Each number is 128 + 32 x the weight over its row's rms, rounded and kept within 0 to 255. Layers, rows and columns count from 0. Numbers have three digits each. The size before them is the row's rms in percent of the matrix's.

# layer 6 attention query, 320x320, rms 0.0812, rows 99-127, columns 160-239
082:113180095148126156114085134178092156106085130113113148131117180129083116229181114148118108130062158149153150123143131116150038181175159119157076143123104137160162115091180132179155141125108134118149122152139174195166165079129141130163138145
073:103143158093088102127140183114126105170184165154133129146153136137119178099113130108093159150084102142127121115060115093152072139126135149139119108174081089133156102047204080062191068121104146112120090076130143150032118136132163127132130164
087:130139114164067113122131126132144077099129126144124134052187158074206109142141168102151117131149116141080209151103140135131054117124075077153052111152239112107082138049167165126162127100117138153135112131130130146081109124160109095106111019
089:168168142140155155128132136129201124134171142096131077161170093124086150155114100149162148119151096140074083111131106121120124168133141129129164119143115111068126130144104130158146145163161095143101151111112185104072129199137162145168141113
091:128203155140076092130149151158102164144101175157143111162145162136103146108163081058134069107079107115072194107104146119160108143186124116100110114131155098115138130092132154129119115134097174125191141214127109157141173113113112105098134106
093:142154111116134145151168117118159084117173140179154145210173178141158160141179124123146116131172128157131147095094121132165110166084100131131178141083097175122105165124161132057138117153122063130168128158126115023077087132108153086135131089
090:128122127081154115118162120139100107159102127146094124103144122121120174086158106131106108156133118136118107102105154128109131117197131092046072097161130162181141142110157113095150132149154130108158093170132098152118165094098117138107136153
084:169135152152142134189167118098158122128179129142157139137142123138137135154101117143155164135153071150161100147183153109108142166068145174139111112142095076118113119181111129157147100115149103127160174116129121171072134123151120151143100085
098:119110130146113182084110069149078137131138060112103077101166167128128087169090142107121116105082160117174162157139093101086105087136128159154157158120104148132106141119098124133129134102173121135115106119126190110132138141095116098123167148
106:117119086127142126130142146109186120105168130069056148105106096094120125106096146197148213094163102141137135129129073145130131146095134166154168119139096144120057149138070103092160110070129106155120109150093118143141107137122136130136138109
103:129110089114165152137126117135151067143151130111144100131131148112151134137167163122088124093106144073112112116211110125098070116104110189151166121042097162105087156104125135139081099145221145102112119136136160112157123091143129106111126104
107:124141127162102105167125118162154163122110152153113106080171129068092103217174149115063121095130120125112085166152214153128107184086200089104141109147122139170107127133104118173110083158115134134137201118089149146151088136154144167191129116
103:153151171100148048118125098141087053107125145111140081144124119109100109127146121151052124111123130163130132158149145133128134211130125189186118070162169164105127165128224095082114124123141130178082115128086064162146136126125106086171125067
109:082089146201071190103097191106127187083110130100139154150111163058109114088116101138148146143123135153119136168077143129165167087190145123118100181106060092113173129149093138066166096103114118076120106108120132153119180109160149125162170092
112:099125116112092117091184124098083089119132127038092136111146132128144199141094100204185107148178122143122092071090105102066176134179093085167109202164134114059137149076101075092138149145103134105138159100113113107096095146048132117107105122
108:104125143133151118126147142140145092061091103158115150147113082145082157151093108166167129171123110138142110130080080120098120153122082174113133146148081159120068143090108087056114187069119149134070090073049133084168105140128135107168157109
120:126159103127100097105135149167131106172121066118142116130136166120103091183116161149069078129125245091139116103087044163141134103116111128105093129133109113040110133141150162125172136134078142126075123134109108109165148135125158200137116114
102:110074074141118183097123129170131104087137187123112131115137151102152178138085137120133146098125084154149101127175115082117078153141124112159116162176098135112153173125091127088117183110169177174126104100126134146121130110087165079101113178
108:137117170119176164101144108155104183091172127177103164077154153113096125131152095123182156061111106103117080098143150144104145125133132129086104088180144113180190133109143127095127150168174161071088112109087150129140138172101122093162185134
124:152129148109108112169176121152115136100167196179098095207162115107151137106141143067114123143127150136148134201129167226081146123115154176122116071151140169145097127138134073134113130159181118122080128118119103097150128113095090132127104143
112:100111111112157137136129151106117185094089061123102083068163191196152137143117089122134119101152104111124099112133083156147104096166118171114112129118092115125094096176122133089121134088131088096157119097105163081093075084108053142135142117
114:179177190109127133153123128078097177140076134177137113165133110135120092118135158158176079131167118117219149122109014114178147131152113106141148182145123087188124090151143150119129104160131118144086087168133064077123143162133204132127105189
110:152108090107148159113114152110116099156101159171105130177082124072126075112107178149116114156091144118104102104085126181107145155158149120125076068140145087066118109179131151220170131121123107140060125173102111098130181136127180135107197159
114:157104107103105151120092109102131130128072139116113086070077178169133121144153145167163166148067135137100121084124116150135063153145124058153160137131152176183128154183131137124191134158098162213106155109169114114166142136099125176119093166
107:107151143150093111101090136128148087157138134172159114159122130114114082177127149065133108112141138107163144129171150130147146114159124166107160099113146088126151103172143132141140092106135156135139192165134138120103055122168107116133118129
106:141124142081131119070124084110139147141130111143092171141154092109132164093143157168153091156182139134172135090123164100189134103087162128122079134093138117109123139135039172108154149106106148114131079119145098113116104121175143140149096147
115:072116127121170142152108073158146121167158123093159126135117138142161113132102131170089189101104113064189120110169097142131140059123143136063103110117204153117166137091163105140114049144149086153199160173079127110051125128103166085154141146
120:155067156119141138153090077159154134150144163063190142100180150112154131075129101154129069130173183123138165105092041126135090140167115178161096110109139152117146143157172124162154136093139123143094150164195119111101141113119103162089089079
106:070128181114121103071185140217117095098137168125093136142113129109140126119116152092110114094149138129147135156135117124188099132112157159138123086112149071183111167083082136109106107108169136154079137107197194171096139100164123127077150113
# layer 6 attention key, 320x320, rms 0.0836, rows 99-127, columns 160-239
079:078103103120092088133117113128165105142108144152133171092210101109101162060148118139136091072108084127093137130145093142102087091079195092142175100140125100128114178095125106189169149170172107077144150172121116103124151090132132152137157085
082:097187126128139145118129114187183130153080162203128131176094164129082159131088135104130115120155149112134099167137153141141030069148149074136141116118104184183103103125093196145125073092091129189171186190156117152148078100127118149072100140
087:065148143088122143136156160126127123128187155111059193064109187105104166108160135197193139118099154127162101147188110083133095138120080097107152142140146098127155089105111123148123096141087109067104140133164107100115071138138115105106101197
076:070137173169163129164194102097084128103144146082122111123116136125102131094137142123075152164184090128175138146192187097091136172081082142119104089108133175191107154215131126115178151167108139131178129133132137145145077101171134147143150072
076:084117101118114077183147183137095130176129195085099148127137125121147111092115148167080160112118158158122133140148074150078114141117142076117099104160133138123103080101133130102152069114120097160066121129098112158154111124154156108134126122
101:168123101165175161132105149173125100139064135124117091136117166115040050134091134043080083140144101089130091171113111142108063161148177088139138076189154116170124086114150130112085163146102157146123193163121137129165103118120147114156132082
090:096148092121128082171143063095152140088126142147099170125057163151114075168143087159118118148094066090079190104102089097126133118110134148139161094132148121208121145133153074101133118129150112147123143127136141148113154092094068139140079046
091:113129126130110134099156129162109126133061063066178124085152168114108107111143135170115140077149182124130143116061100117131110109134142064143149169134151135149146133142073193185045122132170164101142117132120117191098161123154134137080090106
096:084153108129129133156082144160167138127131148123179184128075171117089154164134137164117109103101094149150077098099112112121120144158107156130109158153154096075151166173074164186141124078074178117134176152109202120119147073156062107123124147
105:130092145093135111164150061191163084159032176162164092164147133094144161127142123115041087152121093099160068104132164101143237147140099125134136130131100127161116107193142088100136143147113125182124186107170174158115153105132101093112101135
103:091125125149119119203090149110083192176085180131072134157089090103116156111141150125142176119158117119171093132124163158143147078139127113138128124101117091110141103133155107145145108189111080082097156148102104107214138118086159152115164194
117:125132087087115126153071086151121155131182169128085138157158051110115123141126146123162168147153051134125180106122088127109104122139157148172091116150112134149114177080143146121198151134129134053131097057079191152144092124129152104112149192
105:101144111118171144153135109100085079110137132119048112186157118100080136074173098153160090102137093179161115129165105129158134187163138105138150132068096112102116101122114091093129116173134172168183120120088145109163120130168078101167175147
119:108123114121125136109174187103113089085109169106176174149073131088132068130097142109142169102128191088147101127090094125133128128159165137172160121150121070086122127091076131100125098082115119075103112083103149177131168128144123107084117134
126:085162167144117114063098164124128124137113105107179133099133117140095150100172121163026124189099144095139132095125000122156168167155162089115106156129152088102115153110071121123123125093139125114165142177091136145123072153120137125095095146
112:097114124080150182128136101068113125100161132109109081213173066111142113147117089154079141124147097106147132111154142167140178129086083128140122078077143109072083161134132130108091199117101154130132104089143195088116084109108167132092091106
111:192151115177058141153155138115137115190165125131077131159175117111120140160154169089135149155137195136162116087115076144105126105100055176151109159106140114127106115172146103182139202134132085115107080067128165063171129127136143129114152093
110:170098175117085066135097155165122066184100159156109106156153101144157090206108115166111132163134145088087078096107104098143151150083082171146171105130156134150131222125128124048125148119132139142147108116157169131149118094121119135086101123
112:160132136093121118074151194127103126124141163158161145071095101103132187136177071085164129114138071121164085121140062144136131089184121125123125136167150099128138139123104128114123116207151092099113128125067130122100166187079121084119116092
115:174157156130149063192125103199188158057131128136125157166121091131137130185143085116180163074092107114218163149125139141163164143118147126107129093102102132109143173126156097104094105202195121134151131135130101123095108107072156159116092142
117:159132149130139185146226089137156144155161129136114121135172155157157139192158144145157173194136167146137133114116141169091120064111142140159130135145119222139111121125123151167100108146109109155136088155125102115128056161117102111136122197
112:106073138115151151133068120139152036156128147158136140151097135151186099129180129060145094139180129105200115150165095124162061136139122124137131099105093137122139099109157119162137176145108090100066185064177135158158118090168137090145112126
113:124157109130046177138066193153115103110119160109125107111104161099098119147141138144085144094143149185155101104115137116081108092140107095141087120173129181131119154079117127088204106118123076110065089193142162159150130111152171093092205106
106:111117137145128132136095121154183138166124137084107193141108165123110063168174135164144124193137137107102117127146104118141154129079099061048150120125102085191136136151111120148187133123152164154151100145145111158132145064129142094137096110
112:136087108126091156138125146163120172170148116135111079119200152155130133161129172114134070134129104099120174126187126091124130094087125200085171151164167115129140112124137075150110106151137123135171154170112125155147139110173132146130131134
106:164110184134132138073125089084133127168194146152152103121162176111161185098087208166111084122175132127147101113092146104133098136087186110121135119105108120130134107165085127137063135058181106153118137107125102129111110148197135135134163159
115:158174165120106120172124114127135122162120039066108144146161084106147152119166160135133160096102076050155144125167090166102084114199134097106066138188108150177143089135111151156163144179125134119117134149151146090110117101080094116111167186
112:150094171208103133089112134126133155134134088177159150111099158190186123096099139110084103121136142135155143081089087165114043169069053106181107078134156174181165150101108133130143062114120160155137109129142148068145176141138164160089157116
112:062109144083103152086131100117128125111151168095179143075094108148189089128126139107162081126067143159069168131179156129123128147156129189142195110165115134189089141123103125176102076133174076176151142161071133147146094138161090155117047101
# layer 6 attention value, 320x320, rms 0.0973, rows 64-121, columns 160-239
099:140125103159169108197166132116153131154112152072045115161106171071101158175197129120140143115116142140141150139121153110108082106170115114174148128072150066072116140128133132175167127114111138095066181042123170177103139077114140092161092144
098:081097113212153104160116084088071136118070155098091105134096121134146122091134111127083103077150125069170127118169082094135120134098096109133153153114174138162088147143135092140123149166096194141147174069120109091135183121118107172146098128
105:142194149117117124069120110106129158142156093105140102137132111153180100137093104142153154146084140123100166142091087150107154133137153152123161103133135123171160169128105162109165112084188066131123172132128140123127165105082171081113091102
099:136129124100162172102171175136143134174143141133094076058079115139126125116100117109130163109107120026138143137154133182108170152158082173057147140155132079098123150151094126158111185131159176147172095147161044168123095126128081137207084152
090:090170225133135118170079131187128091162137153151088142187158114105138141090125166092099095104163141090118113143114193085097126083179124164089126102072065131167136124133153138170163155205159091099107113109172119139124123061119185069110176124
109:110152150115104187121176133140071171137132071110223124124134100151133179098158090179141141100140108143133107160165145124133155126151112146075149118114152081120121161137133133116149122103101155111149144178107173139135085143149105131107123114
094:118148165108130113059092138132138144092152140125118110134178185135183135143097102174158176160162116114144155108090171084145079114174123075125094102122149131174095150101122117106152113169094127112079133075194126129160121076178136101122118104
101:198114094072161123100063097161140133098156145110105191066153127176137139154163166148156135110145137154119098121108129082151166147102149175112114173124105147136142104105096144127163142085195074101142107088081132112056136135109160143111109125
098:120161110117107125150080133132159130125105127101118064119088160132120117135097101142176125131161118177145166153083137182161160094169165087076106118095109110161139167127136205182179126096132132095118153186158106138151132115159147067120181093
097:148148118126123131111070074135139112158113061079122151212145151128104074148149161102100096155132117096168092119165152083101063139157091128144120071143084106157111125070100167136176131172145098134158136128147124098125126064166144127136123164
101:170092142162139091139101137072180060117108132118134141168163182079139155071114161136112132185154075144108065141133123066133162177132140106104173108088141116143126091074086160102148147144116170135149115146168173111118095120104102146107135107
096:153157139124119153065097116120134134101185162059086150092149131096188094068095091089129130147072132104176124090151145178100126137173148119156157188073111117153113087121119080105145116093111135130156152170145135146122070089120183089139156112
095:119126150094102159106140116155120160127134178131126107076087063113135136127124101120113161124143115115174127150132099068148102115117130101141092098110109116115158085118130115181141139140163118101086138085142130114100127091122133116102126148
096:144105115174182166161117148100112141163110155147145103122117087128109090132089126123167133148109197105118156169200177062130145173110142189135118111069113129124072112097132083139181075099096071104141122105203167097083103095085149121126094122
099:106110138183146102165079152169151111137167085123180110102119141114141113153188104137146157097147153141067132094155140179120105101162069159098088158127095154141112116187064102161144129144082167117106129157113107118127090146117154103103135084
101:123173159151118150137105167142134101109094115167137135157112150168111146139087162131115133146123117136071091147066120082073072208175049124165094087180164167111138170103111104064077089159107145101152159150129088071136111077123149179163103129
099:126147086120088133139183101132102144133149192099120090119104135109117156142171115113116051134118142107089118132207146121129138138131106094128089102178241049133162133177150109184084179077148118101118112095119133117129138136129103081112133135
098:113140148072116110140119139063194103064141170058089150124152121149126121143056131124137094103143146095063148125167110125131171130073162206183115107097152129177133142096154146180158129100103128114147124082155119163117133097156141123112150109
097:098120192108184064157165075112134100142128164094140083144138111103046135194083099033142115163159172131132203146120192159076088098091070131175167090102087145086155082113128149086079159169059152128130137140135124080104105114164159128119081109
099:085113128109137157085150134137118136173121144119139096058104111155153089132093053087087132088084182153082070123133105168106148135128110099103145115167150203169153192176083163168110060116105191125155173135181076112116150162151081104151097147
097:119118102204082135125132191162108125122107124102064107174117169159072110084168157114139069150169113118148095094051203114115121050165136114174187112124135108138111099163202120103133123183141135116147156093162090175105119137121156132167107071
093:172124170043089066134114168182107103111149185099077124099190155132070107153117095100101080142094129145158151118129089173123155129097093084129150158131146149093131136119134141172146147114094129137132165088127187111067103145117124173096172148
092:047090199162057090084172111154136128067137083129101048152145109078100130086178187128143184099141131140150162112150164134059036080128150104103158160169130141163110081147109094127161108089089152108109112116172143168119125136130059106090089148
095:135101136136117111128131111080169110104108147171128066140181146153095135159143181147116137127098166132109114152076132082142070160132109110125074103153189164081159158076108164149126144142137141075081143146107144119130140132071174110131159158
098:212172146025139174138105101164118140087126127134118171129094119144121086182116111122217195100089100155143099117133146131108088106189140086124154111056093108173152169102125093153103137121109102115114113123099103172148104140117156090125132045
097:119150130127167143087085107143148151180156111129169165174135095129135137200157093211146183165164101112134129170101124124151131119123127117148093093135083101148131094037076137104179123089112096091123101098137134083070138148125136145126058151
101:137100148097138174066157155148121032126103103097187153168112094108128088093134133151125159146110131122115109083103106068147112192158091189077174119129184071113184142091149167066124127138112139159139059060083140141097160090105110150091132142
102:144114133119102152098063121136153164163183101162122141152145157079119160167117174119171159114149125165098159107143136132172144141152124147135086061080121115105070188115163055178178158050116118169215113187163172076108194098136104105104119121
096:169134146204131079129130186157206130102150138129182140098117120165127133131147112106135114148158108165122105120088105109117112069081116128124144120103178127096130145146109131101165072112132100166165125156095129113149107123134129202079100112
096:106137155139160155154074156096110092107142147110188117134099173182096148124087186085092135064115153111125115115117130133157165094152151088179116133131096100140112097150124169171181136131133102130167140111210165121109126112086136136157176113
100:133105108111081127098101165123110164091101139115099097137209159162165124070159139088144102107203138096126088129083104145142084151131153090126136149128131165124084079118183152095158155160129124121108135159083154136134109157130090094141137119
096:150097131108136076084187055093163118133145172121110103126126136116125161166129102170104119065081134131103106075153163155126164173138100121176128107186123160135119115038117178131128137161219149098113092121111100123109102119157132130121167122
093:137201091069109171130146161183064100108160136075137124122161070163175100146146151135097082126114139170082193113096107118134141138137139107120149098107134110136132135145116122156147116047132118088109194129160130086151107069190087128097096164
101:159157083134108150064145087116077187168084187132102147148161104129088166154114115091159135134153080080130121119169125155131115175118112178131090161157188221121110135139132126102110152161179116131130166149135138045092096136123138130123119149
102:103137098128176117119134123084054143167170132124147146119166118186165168184097146117068108138133115099114166197121134147147123110180102093112135191094090160182133126126145079126112103099122151144172065150138139081204153134116080092141115098
096:106123132107141095130108177102153150132132143173071125144118162122126141120095172148101147119130121126146107127113098120176131184101082094112132104170148079117131151132148115109140127137150129100152138124110117164110146136129110104083113161
101:134134150137088188127180144125165135136119086120180101149154061178114165138086128122103096157115107141109199118072175193069166119120099167072181127099124076136150046145092115152149111035077144135141110183146138068097108141161137105094072134
095:112120145123139123173125139099068143128140181139108128108119135137097145074109133183198105113109148110175080108169143184122101106132133170118140086143149188119119123176091099131089170149074132139151121145110084137199127080121133185160096145
095:090127149138143044071117095126126124064172131093179117160146109065086119096170149130146126103122117096059153120092137163106150170093151134078127116147120110138135132095113056094155118153109121199149158088108145101120117118108163136089159137
098:091155101110138146106081136077186114134090136114102101157168143171197119182122087102107113134113089075161056124131123184128155152172167103173138164121097097094140152125066117100153143093113160083109114104147117125164129094050156103110141153
098:139130158117131154133191098096099151093120118127123087144132138134093065137114137152092119106135175118144109091103113196094131156107139135167106098112141169155168141123142178126144190104164174135150126105173130110108135131122118131099105137
092:110093189108102103134104109155147128140079208070162131124146106075128052139177103141105082166100111111098092151105141181099143171132116105108094097064071169184154142114153073126167148155119153027183077111171081133169102064128146115111044111
091:160155125132132164108159103073128170157119158150137111075132105111007115170109182136150152087144130150146085202196130111164102140093098138155135162125157132108123104057070085074049180109130144182117124115168104156097133152116166126082186152
102:148122139140147092169120119157125144133125128099158129106124101143140117180214076137115169130117114097133115115148113149107148149094111138148119106118142179135130213209119107122142124098120175170182098154144137104125151109162143090083127144
096:097134120106133079126139171137108139152153119116187072087095106130086130112174052121117099166099099067086075120108095126112167138123109156091134162138147112048119118139119051149099119122112098100120125210121112157157145118161149084182144099
092:138158113165067132128120186145134130130137153128098127084091145133161113087148148066163125099136118092136107144129068157112126064131199130093092135160117139143137154115120108118128127137091157184162112120034101137125134144102156179136132151
102:147160109118115144109152075085107132194100125129143092107172086141103134103136144119123073044130104140117118130117129149141130156110141105108163158109128078115115170166102129087154115101157130185115098181149120073098221122116180169081169099
104:158148153128163136159107126075123127138131152152136190164050158085157118165123112072184046090144129118106104192125135107114103166113118096127154137143153117086115163152038139121146128116147113157128131137147091163074112169150099107128116213
098:099105136205096129124156137074129135122151090105150150066114106150191120118081123114165058163160077138098119125150101137141107120148131139091113136107139198138128200156116107105139186090190145147123195121128121144131087157147071169150162113
096:158141128112157139162176125124154140127139097171110120113181127112132129130175113186090090040047097082123070123087137085107178118136190092135149113101117111103104173100122127142158138104156139156168168132136138127134107104113160119118127172
098:096090153135105116095167185151127120139109143184158122155178135105136109123102129099109139134064114105126131146135092133104157115174091127104147125122129098112122166139176134148142118099117142069131161177128217151114147119114122084151147100
103:172101068165116109125121146149130127141127134156136077060161162091153154145103084117120053142165125135149131142122179178132113161127181097162163140140186141066120104203150089179097154216126102120123146136111164125124136108077177125082148122
094:091030097144138140134131100122161091125081121088097163138166151149125075056120128166158089169129080136142099093058192157107165153104105118162165160151105111130148173105133162096121133117133110107124164160088106187140124133171140098202162055
088:147149063063138087173100085090129155151135145122143125162136157120104133118125139125103105094196088147111067132110114147106128112105094127228177128066128147195150150114107151058171157112141137135122156136142176128124146093134105091045102083
102:092161140159117140130161135151141124137167135118129116188161168120122119173145147085182076121162169114142148105171165136122143060136125131156123164143169160173162178144133122097146157211141144121119153182117176125134137089178091111157131132
105:118126185119132161163120130132152120170123146025066141110104183132120133117046111203122142137137112139162139085072084085158073175156072108162125100150133068156202103115107168130133099133120137094117124144146098088099132130150110145133156147
096:092078152100181072122087120073130132143162179103088125153138162107071171104151181111121140110072131078170156171050108158128133132147070137134080128079093164135166099105138132126107146099103112114143094116189160142199101108121165115173153114
096:125131080109065151186104147113143128108163127109137165138162060101124173162133209153180051136150085112176222072167131137103174120128148078139121112128148143125123134134134114123126097121159105134093117122092117160090095112129129191107118143
# layer 6 attention output (transposed), 320x320, rms 0.0874, rows 64-120, columns 160-239
099:162136090122088102167124092148067146167163149136087104157142127126117088220105145126119096176140165154123138164151135134098104205044141165068110128069127084159117150141164138137164112070106117205108113122141102029173109135152164091152148100
091:198135122120135155121100140121142146116178170154163156116163130105142147097089093161129099178101131171137117064091123164143120102116138147135109160120060088156214115123171180141177090088136055099160121131086136097105155079153113081119112150
098:145095150148141146118095122125116078110115133118129177072094117161139115108076109126146136109090134110132137143103132136117124139139116071159128135129154121133109095116146114098088136147130166126061060117095211151100106136159175089179132178
092:075096134106110107130166096041130090169136148113199138153121091161125097155193121125103134157099163130099122143140125081186147075139155127111088071123103153185128104168075145104184151124093126113136110095161154117124158128132194177112145088
083:147153074147100153155167170145130161095104094138136085088172119137134101184163117105153105123172138170121191113194131154114077133152099112159103115112106169146161079122093165044101124075147113131148086124136131096139087205146179152110122090
098:120119148105090102108130120107196143116081150093123099110152165080106098117097188134092165163092106100152136150133041118129139147156075095138139190141112110096117104107117099154093088122149143124141151087126049098135175089075125179173088110
088:180131145098110128151218182135125073155166124161119115126128107107131058161125168109114085129146099167105084157152092153149167142110094147101069114073096098105139096144149135170093110107112100120104135158097162144178080224132100120136123158
092:082131094166158105186131152114094135134164161100132140121170104125131181106079149137152137078133095120133110127120175099137071104159103121184161137147176129152132136074125060114123129173125182212129139108181110188193178111120052127107140150
094:125122146122109207140109104115115132125124124153174155221098095097165119073102169109119111062121101136101128177119100111174090145162119139133107145119142134099120129154145119069160135152128092132118153126103120136154125128119145138135097174
088:126148158107087106180139110159084120122171157180115100095137106113112225179120121082081086057142122137079124116094155192141125122140140161124121174108126113140092125099142104111117085112083137105164139100120184133114177183113104124153143129
094:108091111162131132118126111125174136115095152194097144120099137084085131185163150130146120121116106133190133110114102179124142102119132098124104089146153181105091168149139140087073138189112071146067153178120097100125125165143135188126131125
096:126129153137136088124151092142111148172128154125151065163078091135156131169143146197142128098105106124122192104144110137124096152080093112038125152084116158109081153123130137148095128202144118153131137129193149131159142125150128064132099143
094:164173074177147146190187112082167122105124173129103096087152140106130168135176118116139137118119108112109109161195150132108101191073123146123145169107117168156093103164087114125144121146098126134119053132113116109173138199150109118091087126
094:091148077113119104113130137157113124095137147124169163042124146141163060117161155105111106106094066124088119142168121139146100108120075104118090096197144103214190182147096135118102134083141171116103150100116077144111126155161105194095138086
095:125172103076111076118136135098148092158108138130118145141160072150131103139127120134154116129118089084157189212135173126131118148123115135159152139172133089141123220093114163131106118096153073144122148137088164136149131095123155114139180133
097:160091130098167139149148089129109123132148154159119088156109145151122113136126122068128135167113094119139131181129119153153135142145160102120124150177109086165121101099104102172101193116132154162088102153055190189140118076073152171156149162
092:119106086098108105164115160157183154128098101139193167132102150094129130142073098169152137111124081197099096199121111090126161074059123171155143161146093157098144112155076128125130087098134067158111133097159112155055166092165122110119091098
092:102096127144147147137112133135135169157160084139147144100084134102102056096174141075146117164118121188113116166084139119168099101188081111093117132138070154090120135154080125129134134165172115141071103121121107150087187075163214160137148117
090:179106123118075117079097154116092167089127120187076204135140098155122101079091106210126162102173160137126089070118064100155030099135119130102139154147178150160129093186125122173142109148184132174124128087150112146131165183115147128099171130
090:077161141112116091160124133163147143153135085131058110123122136120118152084145083132173142164113164047125186079115146114152125112117127151080124134109153076157151130093157097148116117125132113115172175126076159133104136161103172200119087105
092:212132107114148099125146075097117117092123168152152106163157135122102123136135084071107151126078129125041097051100055104119118160082172111155127157143151164099126173130128106172153116106163086132112155092122117054142130097157144152129076109
091:065108129141111197115120144127108200143088099107134130120093105139175136145107108135080092145132164131094138041099121057106056120172138145085110133118153117164216117182126179152121135144143127130116120194174142117113149152156147088116167111
083:235137170164165129092106150131152086170133108146152199183116120166107114146138125129050103148139130116084106090077116065161133117130077093130080099126116092089086215168172154127142112168089172146169153138124129122178059107130145171113138123
085:123075155173129187103184126146082137078187118172105131113133146135119120131055127094097157194223074098168159114199126149082127111133169161126141116061075134110145174128096147117106132114127152153157108122172038141126159153136167100118095092
092:140169138166134154174130170114122177047165126114152102154128166130176111144164137103057121119096108075144102068104137112114125132097085132068142041192111126138100159115170133085162103151123117113097118127151157149083134124155098176191105157
092:152149124097162098158147136065110075110100135132165082132108155165137172133135105132127082136061208128146122128139119137110145150168085168155181092132150149123088131145150113113103186129101156129114144097095130160120159153143085084076209139
097:167125070092092052159133050122139144143144134133087142081134154097141086200138111116144089137076108129096158187132127145098119104108163129137158105103160168101101132110123051170115107148065140161108125121132068145113167146064105116135110125
090:089160128073136138158132122112161152064055158111136163095132143149127122160137133184109105037104091139097137142111144151172161115165143136150125142163104125103166141120159145090135113167081124072125138065056092135167135150081104130145099148
090:164135094128135172143099064096121139154065097121140168072108118124072157168149167073107162140101149120163180125087094092101157124167167133148146169102108137104156127099112138107083104141158166117034093160158171142112110136100146082067140178
095:120227118064123147144128130153114154177087123158074117152104147091149102121103078187123137150169116121106123078098107143089109136070066098105159158170103140153105100099129115118046123122089072142127133181085145143109128101162133086161099108
096:127164170142116129120161137138100105089089070078156164086133136090053152120165137148100132077150152124159138148136112015093105097103122118116135101148105099108131127071165110168112116074125134146174081137140111148097108171123115153071051144
087:122057169123100134169076171135139228100117153129128141106115167104127159148124171128142198168151162212109165140058150087160120150151091127166139108115097120133192144174121130077113163054073067177136144179159188148157117142119087141119135164
090:090111174193127138152135150115169148155143127175103140091108129136122104180084112125148093134111142118134093157181120131134116153114210146107149184146125139084078110186102185126122098104140168088073105102103146162183141126118119102176205137
092:129129084111071147161127117127135140198096011100127080131111116143125145107075158104097134144085177155117128130150115096121152099158068149195106119102076118130110130132120088150187195085158140128124119128167128105124140109093097115096097092
097:172193109102140131160115142183128106107119105109106140112102133076102078124119061118171165157097076155091099113122169102090128113091163159099109155116091141152120117130104108161166087167159125126170139110108160094084087150158137168182171164
092:075166121089152119165103100141114109174150089083113086180095121082147101169185143160170155175100101086137110127128063155107087029139166132081152107081123145172109107135151092115106192084108089116111057103113106091102073141146091128154165151
092:152109150134113145148097116154181095105069195136075142106129122176168111153145167109159181081097191174128114147142066093144099130173116094099101148150169178067151153103139151138115133136135165084056129107140134191194173098093076081147117068
094:178161098165123141104125080157090164193140091130171171124153101111113118115113106108078140125146077153081152138101087142155196133127109128120110152137141111080149143101149143155128084127228122117164096096144148056123180104153132181178167120
095:193102127143103124107150129145131106101079157121120077167162125233148080200106119103109133175170168106164070226145122194070127106152082142188079092127075167108163143095161151132136176158072159129138105123112165111159126112107114154151120112
094:177145130136131115140147108153131100166114123140099128133074139124129113113152107131142128117061175117127134174136192126139077163088114161083139103102141154170140153131164155134135195076139095146183081086106124087150098118153121160133137136
092:125100110065145110171112183082123129137096132157117118131089138127177107129106126161172134130099105154061150147083075134126134139087118069155170175069084128191111159145120099157115123109124168090201135118160063181083119088075117133143113087
093:161171130175151110122139154156131106081114110181101134167084123115150146171115127070138119100113151110125161126149131055155107143142150150110146147114076149121112118140148192110121117109131145142127134165127124091116164127185090107060113113
087:109070170087122178180074152114173115105118097137140138092126125184140139088140075117094125114075132165172158097143148152118111111114122099184122085149070080144214108159156176178125147105147095116128083120167109103181146156088090128119154120
095:119115152126060123140164062107161145145166069185097093186174100135089132122071091135139127096135167152135175115128108080180107106141065159083135129087163112176163100099119115161136107142131134143069115173158132118145215118147075181147065124
097:123096110152038128115145108164114137114092147144142177144088126179109151120149169163113100142119133182112107108115040094112135121133076129173085117103126108079108135131096157127086211118142126157133122069163130078083120125157109204149070145
086:146123142133210112194154094100213122072135166145134143188171130142129110061104125124124116130138123152101102074162111164135160174124184141193118135131126102124126121174174148109101128143149132133143162110122163116119158055129157081164174091
098:165150073135125123113160113132127155052138134105125141122110071151132158156078157088142136137134084146127163145127122071089107086118054160117107172126092111161117137122040130131092107108064115145122115106143113134134143095148117121153128146
097:101148140108111072132110190097137133138117111153130108108193037054147128152114154118128153172147088156098157057082098182151157096128120129133128160107129160103152119130199058159154123147117111089115186069142149128144149133112156140077161102
089:111099152182179115137132128148071220116095096074156126145183146152124111144117151102150157128000118044172131102122062092114194095160114141155086145170123177073119127093102196161074113133147121111092088134133182138097150083108121164143089145
087:118095124133149145103157155186130187110090153084088095130077128160139151138064113115158121147120128109073121129182110121154170115130091165178129152192080160178102114067143156107096158111132143116190098208141132150091199163132119141164140131
089:148160117101119128113165124099091117120145166103156131092129124121179095108115114144163149126135109134096169109106118069100118087106109107135126196183110205123130116123092151082087118133101117160138073104176108139136130152142186148131132164
093:186115159139149138105163110123132142108141094062131135211136152103106099106143107121132138128114176128134090169126127097109127139137106147154127104141128125133106175132117144126147106109143148174150180156151137111139134186163146186141087106
084:134167158078118113100082128144117122102176063139128056201115082106125129163036153071137142173121066105117159151167092127084126100155207121140120130164176185098144122102109109124154128165119067137133135113082119120093043130105144175113182118
084:147094150089124111145110165146111094109112105116125154158068117042115111191066163144107123122114108118082141158183119110147090134098138147097186078135093126154147120188137138196102106192125143145169100186078120123141186151140169132149107178
093:182077077104142139182117146121106097125109109082127142140136127133145111090084133175059144136143189106081087169072096126110161143173103158073159126141114099121092088125182112135139138111114133086104137165125094129177073132100148183118087111
098:074121102102155113127102068084105097117141210201148147153166128156168155161120143069143150164224193090111076105146138130121132116039141098128188190148128179148075168136148146134137132157115083184095143109127154176132140119128170046120138129
091:137147127142095120116162103152133127115131139139184140115122152093183089135142148137168060136192102089136068146120147121147156118170180099133183109134147067145158135100092116126154129124097145192113170084070140094107146148142093131095093189